Weights of a small GPT-style language model, trained from scratch on English Wikipedia: a variant of Adam for these matrices.
Each number is 128 + 32 x the weight over its row's rms, rounded and kept within 0 to 255. Layers, rows and columns count from 0. Numbers have three digits each. The size before them is the row's rms in percent of the matrix's.

# layer 7 attention value, 640x640, rms 0.0458, rows 328-371, columns 0-159
108:141127099097164138118146166159172119077168134133089076159100166155180163185172142093142179138146140169085161109102151100134135101162153135131091174155157078115142132098128173151109090150105128102157151134139137134098069204108154127168159125158115141124123084131120083112112119157133128203095136105131069140086135056175179100088153150066140151153170093130062105099126112157149099109125157204106158108162169104109107135112097144143151163132120155131130146178150212113181196148138161
117:148143145131149155142158134153097098099128143166099175152177146131187148130166163102140107163087144143100160107138082088103161100124124117110136137146164114105086158077090161119112164102113191136162163144146098104166114112127140116115123164144140156085097157119092089127047190142104132097144132139127124113088163146079207091114125144094106143097152123124131164098135107111132087155126104096152048135148124174126111110146146128139115134182105135118075124124126145162160136184113052
115:082103121099111101115174133122107063139083152132159087115148107119155100176137091075139161113141065130164154151115081183147098123123121157120154165078198137105184119106128084169083166107091132141099132161123156143142125079110165141139141138131132182120134153130096142125063083113174130176116134141168132077149154171161098075144083142115092129158113130082111132164127066130146158073136172124177150162131160112165118083142157107136146121144204114127109113056147178128030102046166149
116:111122128140137124135096158117142140088164149149168153118106098108116139186142113121098112181114134135129105145086102089131141150088156148112157166142127014149148115107195151076120142059089173152143044127049100156176066125148100134090138146012179102102142096152144177132126101094123144125118144113088137113124126145164121150123131128127104065180164205125131102100172136086101149143125156083106127080136065146151131144101157124164105128157130115137117106107164132113056100060144116
110:166086088167172151086103139161151161175113167075135172079142127147098147153127105148118103138117240162145151137146140070120110124148088147151154147137131167122166115116105111100131169137150140132166102185188140116099160100114127131112127142167179153092126142107123131094118099027107097139229134132123110075117141117132182104160125113149108138097188097209138112139128092205114088131140158113082138186165182075104154135097198099120166104165181177104130149174150107114192121148115097
111:126130120144166203117144123133208189147116135129084141143151112133113181154116153103162098144142091168098115161167094176136133136136085129189097112159152028124109093127139140101133128166100128123128136107121204121101136121075148194167128097063152118100130114136131139107101093105080126118123134103162059070122137137162129091162176089079151142114074160138141076129104155027109134091161123075133173102104127116117128180175143094185124169231130098131128177133147077117159158104073168
113:128114147099167141114140161126164112097096049147121108121166098117187136086155065034164164113121161179146103143156086173131119144131156118092147164122123183108123109075119164148108130095080223160140157146125136106185099139122149156078149118097065086101109145077129096114125149092177074124103164101075131164188174097154137121094127135179132066117101119146092211068138136149141180133116186104155086092151179081202106153177123124162108104170098154131138140094177154054183104111186075
113:199140096087131127122102153078147151147060122130147141152116128133147051144090151147114080131111155191138178138150143151136150133113111088102169212107108206102122105113183131093140153216149152145096114136103067135071092133164155111132127112129131146176060130071088142124103167135146144113132118145173153089099130139063132093173175131125108147115103116115099151151141161105117124135134131084101120089152158090112113136120119109130159177056099179143142151144115154124149116107116173
107:114151159168085094106111130110155061108098160114107109149152114130194082163156116111154123101142142163122195146141141049120183132112179155157151119094116079134145120171158140132151142133114153151151126147116114127153121097161147144168159141112230111138182089136067137084155071137134120110103133093137160129139094080108040160145118160101102119155113141149173144099126106135093118162172149167067107144103077132131119131139131139142138070151179107130096124079130107167151162093215107
111:154078165120122184174113089095164137146116147161108121122164141126081124143105087144130090130140059098152144086148168124112146103183152127157152140139138093166187145103163091151067140186131082107157119109094122128063159107136130139149112139145058131110143099111077097141142086117086140122102122201139106159120131167239074058137067149149103085131117084088066106168114110108120114121130128156141119162105117082163118115159131151116096108110131094127159153149155137124172109106093085
117:111083203104158113138159120138143175100089132114134127149112147144131122215110053113053108075119185119157146116109084085147139133145109136082212181145103169101185159133091151115112159079126146124160155122097129136110113128145168027155149050092139208155060123155090130149160108134089157160134154139094148170086141142153087116068063104177096062095118150112147131137125133126147108190112108051132186145154104131187139145221102166106171084156168069121086128132147138114118119073125118
115:112098128160133147073140126158215073022151069139089064139104122120178060193141167107105098131123143125178135149125176167152131109094131074131071107132080100177130099159145116081097164232144084130098095171148156124156104172095158176122135098125090098141111120133050118134137062108117147136137123104146092127155119139160104128146157131133043101185165134192157086056129155117123091159124092166140080085162130079087135136117147112125166123231129078131101139128088126120156179109195157
107:160158168130138197087125116170154130122099084150172145158075139156113095110115141164191119160123117108156161092117115116071141155123093130096098203126158076147088144095112121212142115129178130142086103091137123132131108094154123104156152098085140119170097074138127125160201159114120121142226121124136148176128063181137178182223123130071112071119078117140109177132113125089113206149103063139079143121137126156166120138117155138111144144118109164148115137150150134136146108084163141
114:130181139184109126087119155090118144106105155140172146084085132117130179162092157139188124101112093083106076055047165173150146132157123081154117203076175129140130132083167085098144195103148104178160102130107096165178148116105181144154145169125163056095169094178135100132171188179111136080117094097097159214159129138173118104138088088130119118111117108122124125097133146157140121146120080113146201111158142128145127122069145105156080155126165139107122144086117146149149130131213102
111:105132062128141132093119113125057140127161179149147199132148093115166030167062062132168084141120141134064116094129118213101115131158087114086070113085197120158135158128160142109077119160133109134102129089117058102153148149086138149157095065089116071101091078106116109161038179117118143113074104106129089103073104136110151138123158130127153122113123170129140171153144196139153131138123128073091130164131154161170126147173099156116101108166087081130135145112100128147101123137142125
114:103116155135120147197199125174123067088122156138117155138101132125123123154094120142094184120102152192099092135099116143145113122095115156093151165100105178118105127117122117174074116182154157112111136098119111117145073062110095107091124087205123137123149086135137146139095155122112111142156106204128092191185143142107161172182107155132145128156148115119152146083137122081110156057143108126145135117125152150170100139110054165190117114123098147114163136154118130110126117186124140
113:116142162157137142202113114129108101066118079142115171141096098111113124129078135088102198224124116133186100125136128108112137122148197095153141082135171092173082144110108144178114101123063111145172139104154148095156140091110131115107166060049072078122115163070079080141122063118121088109146112134118068094151107157142105083113165158163168191068138150140105142198143100099107169084147148130110087149144146103129177140100125170120139145053112122141096127105117088119121175098208148
112:158152117108146167222110159149077150111093121088154145102143161132137129139112066181096159091108174089144167061094133197151100173077159171061144136137097202188122117140090148138160105138118147150099109091139115114111094054110115182085164125065157122098116140147117165108137132098173092090109134156099104142140146159015082116111152079160166087069172132070074139136171111126158162142134090165122119162119158129136146117083135126099152134121200134109091127084140104141073142077185114
116:171097102110115198164100137106089136076060163092129149144140127114104149137133066123131115108118099167110100082174136128140137154127118123132067188137181149077129113101140125124138138101192083160088114146122161139143131054108088154161144061206162182127126130133133097164155119134065147141113118138119126178104121155182189098114171123133101176120215101134062123189150090146185117113175090159168103177103139126118132083145215141162140164052156069141125132111134117100083140127107147
117:103088085122093166087117110128171155137092127144145140107094101117121120140068135147102113076144146120155158080148115153143076128135109130133137124204171099084174120167118120178094118091096140113145109176071120124143189073129152195128138143121083112111153151079135072139143087154194125108138075112148126073116111102128144121103136110166108135096166162170188158199131118118121138174131113120136110112188125155129132131088081128145100171131141153119108158154086092069092120133197112
116:104118082126114119063087121112050145061112110120132112112104141134141133070132144114102148125125070130185175115100084141151163166133211105147095075060184147150162144095154113116132105168164189097135105119120136102211140164131102164163134085134064180112154142089084193150217103143123099064140124129091128184085138131108151130119173163171119157126180177146116200160089094113155143149105173079121116077107156108119110164116116170105119132176098153132086054133142102134190138162148108
117:125151163129127212117152134080122142135116164122195252115049143126121118128159115142111125173122138174116128162160122127153132079091148124111136068115192132136094106111116090105141139156165075149115028143159040104100120130172094165082138128140088172123152112115175082140097108109167096140075165120150077095107088094046110148164125134146137129176156100164083118136142159124079112106107171137133128121149156129115123137111067176110121135171128058131165146108115121167153116123068151
114:149133165133124151180098099179077145162141128180152096086167100121190130144179140147145092107144143114138119162131083137120099090140201084092163196112106094096111104108122153079137104125149148151114112125148162165097126096075120148138136145102101164125198137096168106135125131104143126119166101120145118159114084186144111113079066156120140133110138147143092124099102140141160093107163134097113121182159171165141124102097122071229104110120098106141102136134087133133086183203116116
112:094106107121099134138098177155124131149132184123142062084132178125106131103176112107135083173141118186130130059110137043085135129071115123163118127094120060129127168101136133117154168119068160124132185117103110100049113148175167109127160111178062123066119190149130153139126136132142115147107138170137151130134143085139181105087091090145061129107132140136157098125133137130106116147166095114149158090184137161163100109172154161087147128146152145137106104108106179129139091084135127
115:124146117106107177119139132147084084193148141158113134146165136132144170098135052090134094127139183101168119153111176163112125104159162133186153134079125154124138152138123112194157115142104089134115185123128095083118153152150149160142114194056165082128175123099110221082093056109132142089110107106143114135118135222118128210090063100094081146109142116120123194124152103113057153079150151114161168158120175082124164196165155135120167185144157097122049131113168144069188116110129164
117:096142151119128073182166120181107179110122102076105154152075181164130138185130128123158096142142128114138148127223115112140130149110110136119132067162105061124067102122141172040090098120106088155127169146120115119125112206119120136106174079081107102132094149183131084122211209114112097107078167128109142157196099167114131106165137099111108063123116133094173140177108135129128116120167158164168099073108145178152104142095088143139145117130103134121166132137100131114135101133120116
109:096102152156113139108142122128176179141187107124184066213192122118249115096122086123141104155129126048116139120167124134160153091146182109142127170093103057137146155139185164186177159102103118172174132155161153121141102066105098148178166081112145101109066100139118076142100162179131136139121125154136159187126157118097093103076110132128144102112108163194164161093144107113107135178119147022088167111127157119185145145162117114095131112098158150129128151124118072132113087122109099
113:221126115128105145146125131044166101198142073135197110151131096143082161150149121158164133081101091118128170142126071100124138105045112121132095100125110141127127141154165106108125132204105094077107146103101145157118155172093188120190124076190113133114158141150141096134101104108138113129131136119129114129164121095150059123112138131139095173127157124101138144109133133138124149174060166127134117111128118091117112126149067148110131096119127126116129146165151148085152134128182090
105:105150187160164180117099129143206088116095125149163189104193102124104070068118115180122131130129129093128087158151169130138168120105121150104149130147097161123093127111162172119119127138113122105168112144148109146173137137087138129159096148127141168118180142098151137143161135131134185141164156145130097134146164130149117105141135104138150076100118112215176107187116143136135138140157221067135147128168080148120169138175185087077138118096127119129166127194129117105100138160071070
112:170198154159158128117179141146159164149144111097153101112153133124115122117140118130110185128137176179122106107122120184104159121148168191121170180111090160136226120133143136131129150094102126143138042149122156154101078162086113154178096107171085100171121162120127126118142115152059132122103144140105066212162136123106121133144108085133201146098140116143146104117136126128113095151157169101106163112119151108147140118114100158170173189140120096112143169140122159168103134086177123
115:136179131115195153158157180155101122131101071139104132158126132135140141127122118149136175138123189096129113087117096094148152094111143112080126099119106094122175134098131086123111129144103114129160131087126134133117118104038113154168112070117082152166111113147073110177109123113148176087173099098115138103101111071075116095130141126154153145153078184124087126132145162118093126150094048160144147103094124126204101116141105160132137164118128121119128133082162116120111137076147120
112:107120136118186121061143120159094141158067102139073137123097106117124094086114130128055071149143130081073136101195090106085100051161089145115134185107099085134138091130052140129097123102158136137123112158170163117147123165099162133145120068117133138160100160133184062091108160094176148172194091095133069112128159158111192129114139102139091105137093161232049176140119125162158137086153146166126159155115114130103119130080148138146126059148199160119084117117111151094137168137109135
108:119163095128099129121107102084090124118121127043119079107083129130127150159178138128148160129079112102121097149081131184155125213112134110087161193158082141110150119088145138127074135127119165109123185079196053107135140130139129098131132130151144158137086114155087101147109003092126125102180135139144108148148144126105177125102109148147107122104141140111157114151138134135181090105129085137092087140135166114145150118110153176109118126085083148139144164099096185100131115202146158
111:123159141154156137120141125075105173053114106119101121164166124130091103146152126149121179174151173111147120117136086094142082152133053152167126168095153172094116091100131159125143118129143184109146137121098127144131142073147108086121142138085164149064140103153181214148134117170084101179085110119158132127146149169079136112115133135137062157120124135113094107098133121116120184142110099093133047153145136065124097127089090136110084131238146098115115121122150098156174108124172125
114:143145125126080135192070113128138140133134184099170113120174147126101141085116194167141100164089156115139130095139148123188157129176114115148092158165134173137101125132133111139175130077136154104107115148084087124132194146131163077138081078160047185210075122141158125133047070126094162139160127141169150108109074072131140142203133093081121090157153145135165164107132114132142170116112099141109141098165162117133154105122107132126142158130141123146108156079151131146095110098159162
109:145095148106180088113059104121121162219058095085092171111141134136213098142140127097047100146172103128108153101122125201157109176117116129138167186106125093126077193121095095069118166128155104145106137084146147109168147129192148102145091188080110136155160107171129136122123134125143133107126127125128156100057112120112065150102108079198159052163167120115120156170104120146166126169176118129117151114106089125121111109085158167137088118114175114139098161136161111117165078153142129
107:161120108072110157146113129105145103136125119113081090063139126134111085104147206169138077083115152178134181162125106102168148152167033084146115133108134168153106111158100089134169103029069124096109166127216200095161155146134160126165157138109140137182145082096107165131146156115103121111161132125081185095077153142095140144177072137124115163147092116121123077101126155191181133117135144163158073052093122164138076122108122104171136075200122136108130136169152090122147156154130131
113:152149172132188151094103096160145144121126125177120141136100103137127092136167162096053147154092086136160176142156104081121131113034094119134089139082130153112162078129173140212151152093119079150131121098132055108155087131121097194141085183152175161107126122143034187134170141124136135148100137118151089123140102091061161123098106136138096137105095135157114133127158084139137108162116116118144101144115119129129106140133123141181154220090069149126141064103125107148125163097170135
118:145153103103126184063102173134101194160115168132112101163132097137186090160144157178135156156177079175082126178108095149083091148163124120086125139153201189113116128133112162139085108120116145111136139155119126113097211101149092150114134155118127145203142118118149145175125111112115150149163118111133193115121128154125072123115118115198154124105144161161086103125119137099126116101107118097143090071155040078131158129068108157123159175154136066129107141121149154122223147154071157
115:143147190164091164094127098108127090137133182160108159127145108104128202149169095103172206132165170055077136164060160143119154177115133154167087188052120176122103080103172126139144155079078126149086173148121111125150178115129145132151149177107137145112106089114103109136169148110154134144203117117155140185132146152146170120180148088120187142150112171129159079195144177085120154106161144135112155196134043175133080095105133114149126099137121173128096092111120114070141085113086126
113:111147064123078123114147125080155098138180136171124149128123138125186134090132119104116132136121152175128079172134057145135094184134101142073151103095141116110102106148118098088171124132186110104113153124103131089070165040160107078132129107147197167186117097141142137137118125194111117167098130096144145135142078123111133188100142126166091127180155146104131088176172125109138145100092059133104063143132137160136142067152088124168105148127132117138164111171043142141144083136153142
117:142092090114126154126132124136110173176207124161171127112100134151105033089164123151197066164089070079116163111117154147172124128136130112142137156098117107131209100093040142137154113180123158123111123131114160133143092139166110114124107105123048114177086165108158143164123143111111134138161151131123068158107116136135104159121152094133145102153114145099124106114161075156079172183096126171097101162149115126129108158099195119064107092070152135119126062082068148051131126100117140
114:167169107132115070162184154119090179131068111123153172106067154121084127145104156149126096167131167142167170125136138131110111118120094149132106086127137173150127105177086127069126135092126133098125086097141075155085088192092099092111133116100132141092137107113167097151101120147156117122058146135082144193104113113050120104149081159216064179151159097114099117150132127086088090159131107107141107145093162161138133131125125125175125142210098112115095137053091156119101125088075154
112:098119165145102142156174154159131144167131132141083107165129139129194137135118142117163152120096148231145133121191132147106099148156108140141082082158123135148121150147057131181163127173156140120136132107167159093127148159140114138134177151160100128086092120092149136141073109096141115072084104123107088163152096135082122168170138163135165128190111109162149100079130125101071183167130171143103162164131179128115095158081150194122101113210150064117098132167078105171151159149149127
# layer 7 attention output (transposed), 640x640, rms 0.04, rows 328-371, columns 0-159
108:086167072146190150138083099076117117177103113101115144094095113152165103156142124153200060157144110120162103109136107147131040104109128104081140143100156094195122135139111156103174176164146131149167080173138107088147116123102125107113120185149143100138099124103121175088118112178139137164137125101136111223192122135158150118042158110146116199129118145185133144128124132170134110150089103107128131153138142134131128140124110085122148176065108100118136147136099136140132138124114112
119:063099168073147118096139105133129148118142145184100057147155119119144135148155104166112111114131114129162124126111235103178109183131109084107101096100126169115107088183119148125113122103112126135102100174184114117135152121171158147084113136123139149150125083171119152117104143038152128143078097104152137173179116088116127131067155067074144124220097182159107156104103113093113152110119120090106095132047144148128196131115143144190169184114123106104140157144134143129094106094146138
116:099166110168072129148139123101087134118093140099144183156171171143081158165131154157160196046120132084158049149110130094110099191131128130140134220124155144126156120145150060173112177116171189143147162141098124078105098108121128085132073108131087127116089123160083111152139073110117115160149137124080113187116193133103063164119107183059114152130125139180175123101079144075208089139144085102157134162114132078156124095056137094106169125130096151120172145131019114071136104138163106
114:151139118096120138150109075108054113160096082122097122093140068151099122099087094115144143157096148124092143111144134170162106121124153122144165148145136128128098093160142144148132133162164179152124126197160158130052181139136114125223134135176120113132176164111138105083122133199186185155088197073069192134094144131123123151095103135160183149204157114119091153134144191105120129142185145157129121136179111125069141135147128143079135160079172140121132102193108114122118107149140097
110:152170122123129154070144194153149087089099160165083076147098154176140139036094167100084093120160143094156143144068144094137103141101223094123124132107150130204150144121145072146196123107144115190114081112104093130153101135137099100114159131162134176150143105165063129169115179112074103149096039124148159144126153178146124072140154140031187108157107116085102145104190094116115139127132101083104107107149089092137102135126123081134093102108089107127119134080121154043136154108130105
112:143110110095116156077133075195154062114139122120061159125168146059142073184160096153122133139080135104195086132094120146104090155126145146134134217142135130081163142171131097157149162133146183154109110145067054074074111134144154153150131197141120094132111092058181164101133098185107128091182115159111141152128123166086113113098127182095059143109167079150165115129145146148077184158120160145113183152150081116119146105100084113120086078093090093122079106100137156120175130157113216
112:097113101121136185143126094130086107109144122192144076116138165107092105067146120150195145131148135112142110187106187165081134166075099119094097164138121148107155077142066162127167131111106099170100125159158124133128100113119147099138191092097149137124149100167120080106169206121177090113153089134133173123120152102116106151100163064139099086089136168105146155129067151134122146119121152101145149162106112187122134128164172128103096133137135156109142208141107108073117109156150155
115:125142144136152168072190110097131151051134059162146115115162106131142147214105157132144089100134186189102077131135130134117079130124093138147127082136139087104080106145108128102098154140086139131122106142147119111134146115156112098091104117149116111148110168125101140093092151110125121156168136145172122164165126118130101109137131147080126158116049207091154158165196115160086075108114079098137166132122146132091185188156147081100181117158126115120153060139120114178142168140091178
108:153088140125102090129093124141146148149145119134184111124118070101104138067086123060209145119128080128166134049137137121140126113119125100119095129102164129151096154116135110110184192134122148113103091180104164156079159088140162153112186129146101077142145141107141093158185129069160181160134163101085146119157189184148148187136105145138149181126198153119097087129084125131144127084177138214117134149023129148133074105114141110154122161148161123142104117137100078111113142161099092
108:070168099135197150167079157118148096154147106101165118139174140190152127116133163159179110146162118104169154106094095116077106144159097137176185117109155123110060140143100111125189077136159060090116128094127108073081182079135081102137123132100081141090083114145089152111159129124118129135111167073111068139148137101115103150163153134209145057127137138190138085131160153113112118140098150167146127136121157091117100139174172145134177133159124137162124139077142101116064103135127154
117:141175151124122155155112119090089160137134093084093110165140107166139133090130146167150101084113129101072102094150162106152111112144131139121153162210128153161071107085145134124107193095100145138166118118144152128140142101142137117106117100157097158143148143151045123124128147077167066161158124154128127110198083142067097097107151136119100093139118086137121127098181154136120113121122107140106124124154134195120132107069155088097125166136133112137139146144120121111146072145087133
115:104146162101117158161104175072144178150196141134187094143154157087126091142099086141122211127136088110106066082151139105164146128090171114091101088149132150114131069139082122107113098142138089140125142170113088127144137121103104140143189151135061082115104126145148084131183192095113174196057193122081073139165149125127120145145124113179125158115082127134151097131153119109081147080107064132035150115131074162116152120183177152069133136133137154149193119096126125153127130157132139
108:165152128150135138100135079082099149097111176099105133104165141125148175112096109109117108073111094182126121080161061143213142138113194120120173110105146083119164144067100168150110152127120047195092181144124151103112103119157143134174066129156138084147150117129069199120089142123126097160168079141144129062155158114146143114142130179141160192176110087093117100129146155122093095160144112129109154080117135117115086123121107134121171157139080084099147137174105114127078107102090123
113:191095151099111098129162108109120116174085130073153093148124138124165155166126154157156125145170149126143121128103110140162136174127157113135152162190127075115120079133102119110169153177191174064142141113149109080133079124129097110155151074101071168128170134163139078110168161105138121220105120132140117132132125098160179150136121106147117120168139124096147129155123126061070169143200168154129113178177147102153050105123198138170119160109127084138084119105123177107140197094109170
109:120116143131103105130122138158084195132117130060078148152149138142134121156185216145114121180104176121133112124124106131120120110122127138106093166174116128089111120140130142171047165118134196083104136142120175043092126114102171140126161105159142150126120154092108140116101135059161098152131127145068152079162090175117173125152167156129155089068150124100126171111171154125090181154157160125165136054132083139069130144117132081123126094110116086143094124147129157114103127106171113
117:138144165149180128163150123123146132120124070140040142107131150150149157039172152103135194140136135146116117138124078113120101124124060096163067179143074101157122074145156034126160076182082133152131140141170175071183119138140123101130187164153217087165162188139146140129108058162083111151120109061145130142129151108172114099128102162085174119104112057181091159189170069159129107153080123138122091129117183190096148143083103135152164117102161130137114086098128169065074124098126147
113:079107103144098080146141164158095203133138168164123102136143082136148111125146136097082215156148172133102142201144116155088207147123077153173146129088122117160128051084093137098110103158167156137165088120092110122125113137121219127110121134090147171170171131136165115146145129179111140156128155101097074107079068126102134155125167113128148115093138103096089130138159142112129136156151180140078191134141127136126173125162118120066146103034096111105173148081134071128059122074130106
114:069080151161123139146216204050103151177121167082150141144144095148107196096113093076148069109124142156063142120135096110165072154146131122140097129134146120121139132158072110128162131156170111169170068026155197111165111168144150114107083132167127149154082124106150132157172120163152125162142087112130096107188139113134180107080120144119107109154117119081133142131136078136138142131112136143173164135144105122160151106137087100125148143129105093107076166085144139154143191119085130
119:101162102195134144167143167130136122122067089108132186108192078118161099204101115095154101095114134072158126156125105118166189129100137157108144141049137136145154133146121096069130070162085206114160179138119103110102094235121131136142093163065070153142124082139163098167123170096185093098144127095137133121098101151150133093164153132134131134146121122090121083088159168110145115105100104063176159139113131123160108136135097136138189160135128179121142072106090182107103163132095084
119:105155140120111147140163159207165144123168094111161114129181184113131192196114108106082139110147155078120178178121087130085118162119119129087128127104128137146152125109117114074117102183191081111121082102145135123091129156082088128116130114062107134146160132121100136146099158078119095132133140127104149124128123186105147142172181121099106221142089105111118124099140078162118085124086114116095135131173129118105121075115128148119122093145094191126149108134176195087160083147137089
117:035056103152136103121118168073099165114157150112174162112132173134119099111133111157114153064167216140139105174115145118118140168071108124139093093122163090082108158138127132109109090117145107078120095152092139094169159139144172190119097149111151088166128107098031140153117135143065154164172064120133161096159123105081077132088133135127096147127139121176135148071131166134107210130165103114162166125095117151163152110116103087160163123086107147115088135146135133070151108140196137
122:147110162129124136103129145102210113103150114112199178184158099131140116161112147099141064114078124098144131113117086116111120104087119138103140065144159112122095156109058188144142075208122102118127146178121143171160116140081118074090084117140123111150153117113128124104092202093147103135118146162095083140152137145097146191092125139122174154140131136094116190121186102106145140162142120120132152053142142117152158129214163123149207122099099129149100181092119159103105115146164218
112:126134145162103126119145124166125168135198116111125116137127116087154099174181180146089207160070095120145122112150118132105101082135174146122176132089168106141180137110153084174081123033156114200140108116052137153085127137133141073164142098107144197098127187113158127140201023156186070152081079150119125100112172130138127118142169126093132070084115167143114094072116145114164136108109149113122167132106150138153086132107131156179129106176106139134083119073172104166111122097068136
112:123173156143155105070107168108149131177131150114131147103152096105086103122118112096155159157115120146188047109131184145142077106122121120137117179137155100110164075121133159111130138145137063133174163098103097064097153157135122183114189128094127161123106094144142173079177159099160100141182128157152154185170157181142143109107150080101113119175157105134134143173087157121201132088128143117147142113124101128098141106113096121153154132150179129138152126130104100100129099180163175
116:119109121150162172117119121167128127137175102169077078138088114178109099112122109117106142065074149129087137128104095131178125101119155166171108117078132163077085152124151042123153109170179139131151156123125075150124064112171152113095109169058116165154111161126150080141165167147112127149155093176145146116119130093126134113120078088083217113203177140107116209147148154156165111154165129170124121112112192240150129170162078110120095110158117109136101155168183132082190156132144155
118:138081136122091179143190077095161147111123123113119144143158142145184097106137093117145154117163144167181121166123117134133098137119082127122114115096071137130125129112163139148130097114096105180146170167196195105162123208161175078098092149164141147140155129140143122097074168144160140171113099125148123107113102091119133172129172127142151047124089162172121136115138130102058119154102101099097096100085187140128124106140084174127130072162129152110127136114091077147099155142087122
109:111176142084105215089093138197154124122146126109195143153125134145134089155136155146152135107119154133109148088119127138109124073150098146111170158145096184123143138134198158087097127157109058129136150151114143125160125079147102091142103162122053111112139082127024151096141161077149154099073156121132117127138134136194128115133156125110075098106126126147150080153131077159093096106126159223118197111150053143132073054091133091135093090120126138114134133158097159111166128153157124
111:111145104106165151151107070141136109132136089130128156159152109148106082114087097149195143085101144138127173117144187177120079140099091134075162152126145165162094117145132102097112079107112124096145115090157123095124106133113164158093092150143054073115165130148110152147187081105128126164135179104132134160169180128136126159084162185135165166087131148135096103094126137126162139084149127071126139141160154174104110121140184152114076100115160136145137146113148099126170189150093132
104:161138143115149082095143145105094129062158109128176153100108184106169143149174171105139144134122143123095236069110180161131131133160143091131138063172159102128067148134139147075160072091110111124083130156121112130131141186076100071116103119077136081127126183124151111101097188149157158084137054130126154111125125165097104134132119139089133135165156149139123068111117127149153100147107147171115189148094137159119092069143136161185095137105155159127115128152170150153059173126107172
113:107122173087118166136123099128133127119103117200087157169145120133144128125107136107142109111116158109076147136107141111116063111105114140130174116132121102172068197084094121145092133126118103110139078128172119136095119135061149114164138127178166166131131126117184108101164180146100153139089125168096116085142149088102167149113128134131161218148130161153125129161044146132087157108141124159113152175148103103132140078141139123158151117130154165132172111088146109137103136128182120
113:171094098110138155131133130131147140155132146079102108101160115094140094145129117101130076093172128118158152133079141151128113145149087109117140121131107147126101146106134117143112136126164082179066194133150163129139165159096119084168171085127121081094048099139063140134134119141105100138131147090080074131128133159149214149095172152119080107114116167173165117109180105134076119098168154146131092086103131124073043119135125141077127116103080096133158182094179129139159168081124147
112:133160089116107117086080190018151166067135162194123108128124124156100159126155116163073124154129120123139114106133114118116127155122205068180102115154103120122123164108112125135128090104123132124158088174100143153155137132089149096101147131129181098192135186112085179098084153111139111109107155038159102067086058192171176114149216182164123100097141149133132165073162217149177133148089134170101086107128121116127079108114122115168089178167113148152150184116144145127139102114137063
107:106100129168127107132177149153150113158112167082099151134091156081152131084160143153112176151188108113101110091169151119114182143163136108068105171110143119161124124120118142161080105144168160151115128123038154161113159159119116134193144127117119171156152087120090100089093081135090114140140050128092105139119104136078065113119136122179114144168143077136163109107113156087114117122113154102158126135064093170087136158152158151060133105137137113109112103111085144141143083079082146
112:165177124165149164123074124120199137119094120173177070126177193123146072158065116127129143111147123094079136207097172150106079160070077106135124078159161102165117098125120149130191159178140164102116127158142183095170117181146066067140149138142080109129107103134110128105153109137127144138071126078150133093113123156140104153116142186147091189146070042118065117078139069115091134113203110194098121108115156164120120166104130151148121114090123126114106102103125185117101133134199102
115:155142181139144062148104146166162123065125153108122118120129077150109135166124138181152146204130113116169067160061135103143077116160101135154152077148138145106151109099123157087132136150025139094108021131106169158101167179168108138109136114090180173114146141113070146107126097161076127150128092111064171157101103151087107147053088112162116201128133076162100118165181134035133120072102094085116109175145075173122169139146100152169166090183125163119139146128130192152128102187097133
110:102151154120151130097106070105147145098119129150136148111101077165074093231111160178144139111135167109122087171143138118087170077083100170158118168134185098125103109141108124099080133094137115104209114110098201205145091069120127110104121137090162089107145128144119131059134107143148146126159055105121141117145119127127142102118117159125103106087122073133129132170105145141123210111177096092172114118129107132159127094159153124089202096139144050131131130119151149111132099134149107
106:129107172145114078125133116120119132126081133138107120094143121166153164093107092156154093145176133110132074044129133096135124091135114112104060101184132097166136118086143107094116171145169193049128123130063171123134150158160138125145089080125131068141161131135152160121152143109092148100145162121086130122105144100108113129182155162152110169159115167125149107130084106099135124114084125097134117115102182113099122131107109088086088139090086136133110170081185101110170130108120178
111:107082186135098142065054087114108130086141139123134121139081168122134087085106128125101105127150124105116153079091141162152163130159132114134111113153172116101133141095160183112114143181111093112111105165145142134127137102138145120142156085131063097143140164085107103143074116157113069127152056166148131144148141127142121098107126154075143144120114105198204136100114135132076105100074096072087184123107125107185183160152181138100120161095114142145075128115117096152147095085114078
118:111172135102105129112165162132118141075109158088065126074131201150110115190052081147082138113065177138070112153121171135086163152162193109089117135111108123052181107149151203161171223164134143132109132105109163124113133135120107114117087121125184115143124165113091170107114154098125071148163145104195164098140094140141158160112145173130136156131139166075109085133108170120141139131137095118186069134175177096135106157130127101131146170144124082116090115145140082087152101078142159
114:138134126112163054124163187181042119099160115130151093105097133148144093105115165143148145118117088134181124050105161144158140130108121088134073101151113118133147101169125158116138160090148107167120064160095129115136158124141071106111149083138110082099174120114126079164135141115096155077105158100143167149144145147106121160094123088150112158147116137106087086124125104050144106141162117167141109156136121120122112078114206106135145091131101131116188134156159099091154166112158084
111:084131140138103116103076186155117122132108075128091146146152083100153130160126186124147144072124128146177085115174214106079176084146144110114116114114107076136143115132155108109099192115096207118071158159190129153104129073096136105140119157131160133087147141108162176117158141148123112103127177156133142097137139160150107111159128203096151131100109075126148164130107158112119125161162126137145129152036104079114153128145150127121096142139163125109099128131092120160090145137174073
117:151166115144166181171110154131134111113119112107186132125122128104077156120096122066109112153093140136093155062103038061166046090158157129139174121115075092134136093116154121109169063137082145116138107080123103126115145118117153153179138120158127108130085067127149060079145154145144130153159159098136107112147110103103144115085105103161095072099162107056149142129169154162114116146112132130142094124118048161149220122118118165095157094094170077151133118166114132111104093156159125
111:100155146081114143148194158171146175126154090113159132093100128135102169087192157168115111173102151122068161148077083126099164144160121111170122128149096097094096173098098142109091136131137150119132110143140152108109096210108127104118107149165081080094072135127047146101142185114088066166128148120148117121100094171152044131148046152101086085132149098185066077115139139123098144122128109082138063069167081126070150158135136137132135097146091148152147159137191141080166143098132053
110:090125167115127083155149109144153144149088083095072103178135105154144186167112165111139133171086118117133094110122105110091145120160122124114072133091092144159100106083112104183184109161101093102156122127162199111055131189116201096132141088105181118092109100108173169122143129127160138112092099112174090107130188103140178081120158149113033137065178165119141122119130140137134147157139055182171119125100105133140169115182151188091158098167156106116145103105160082098161127160135150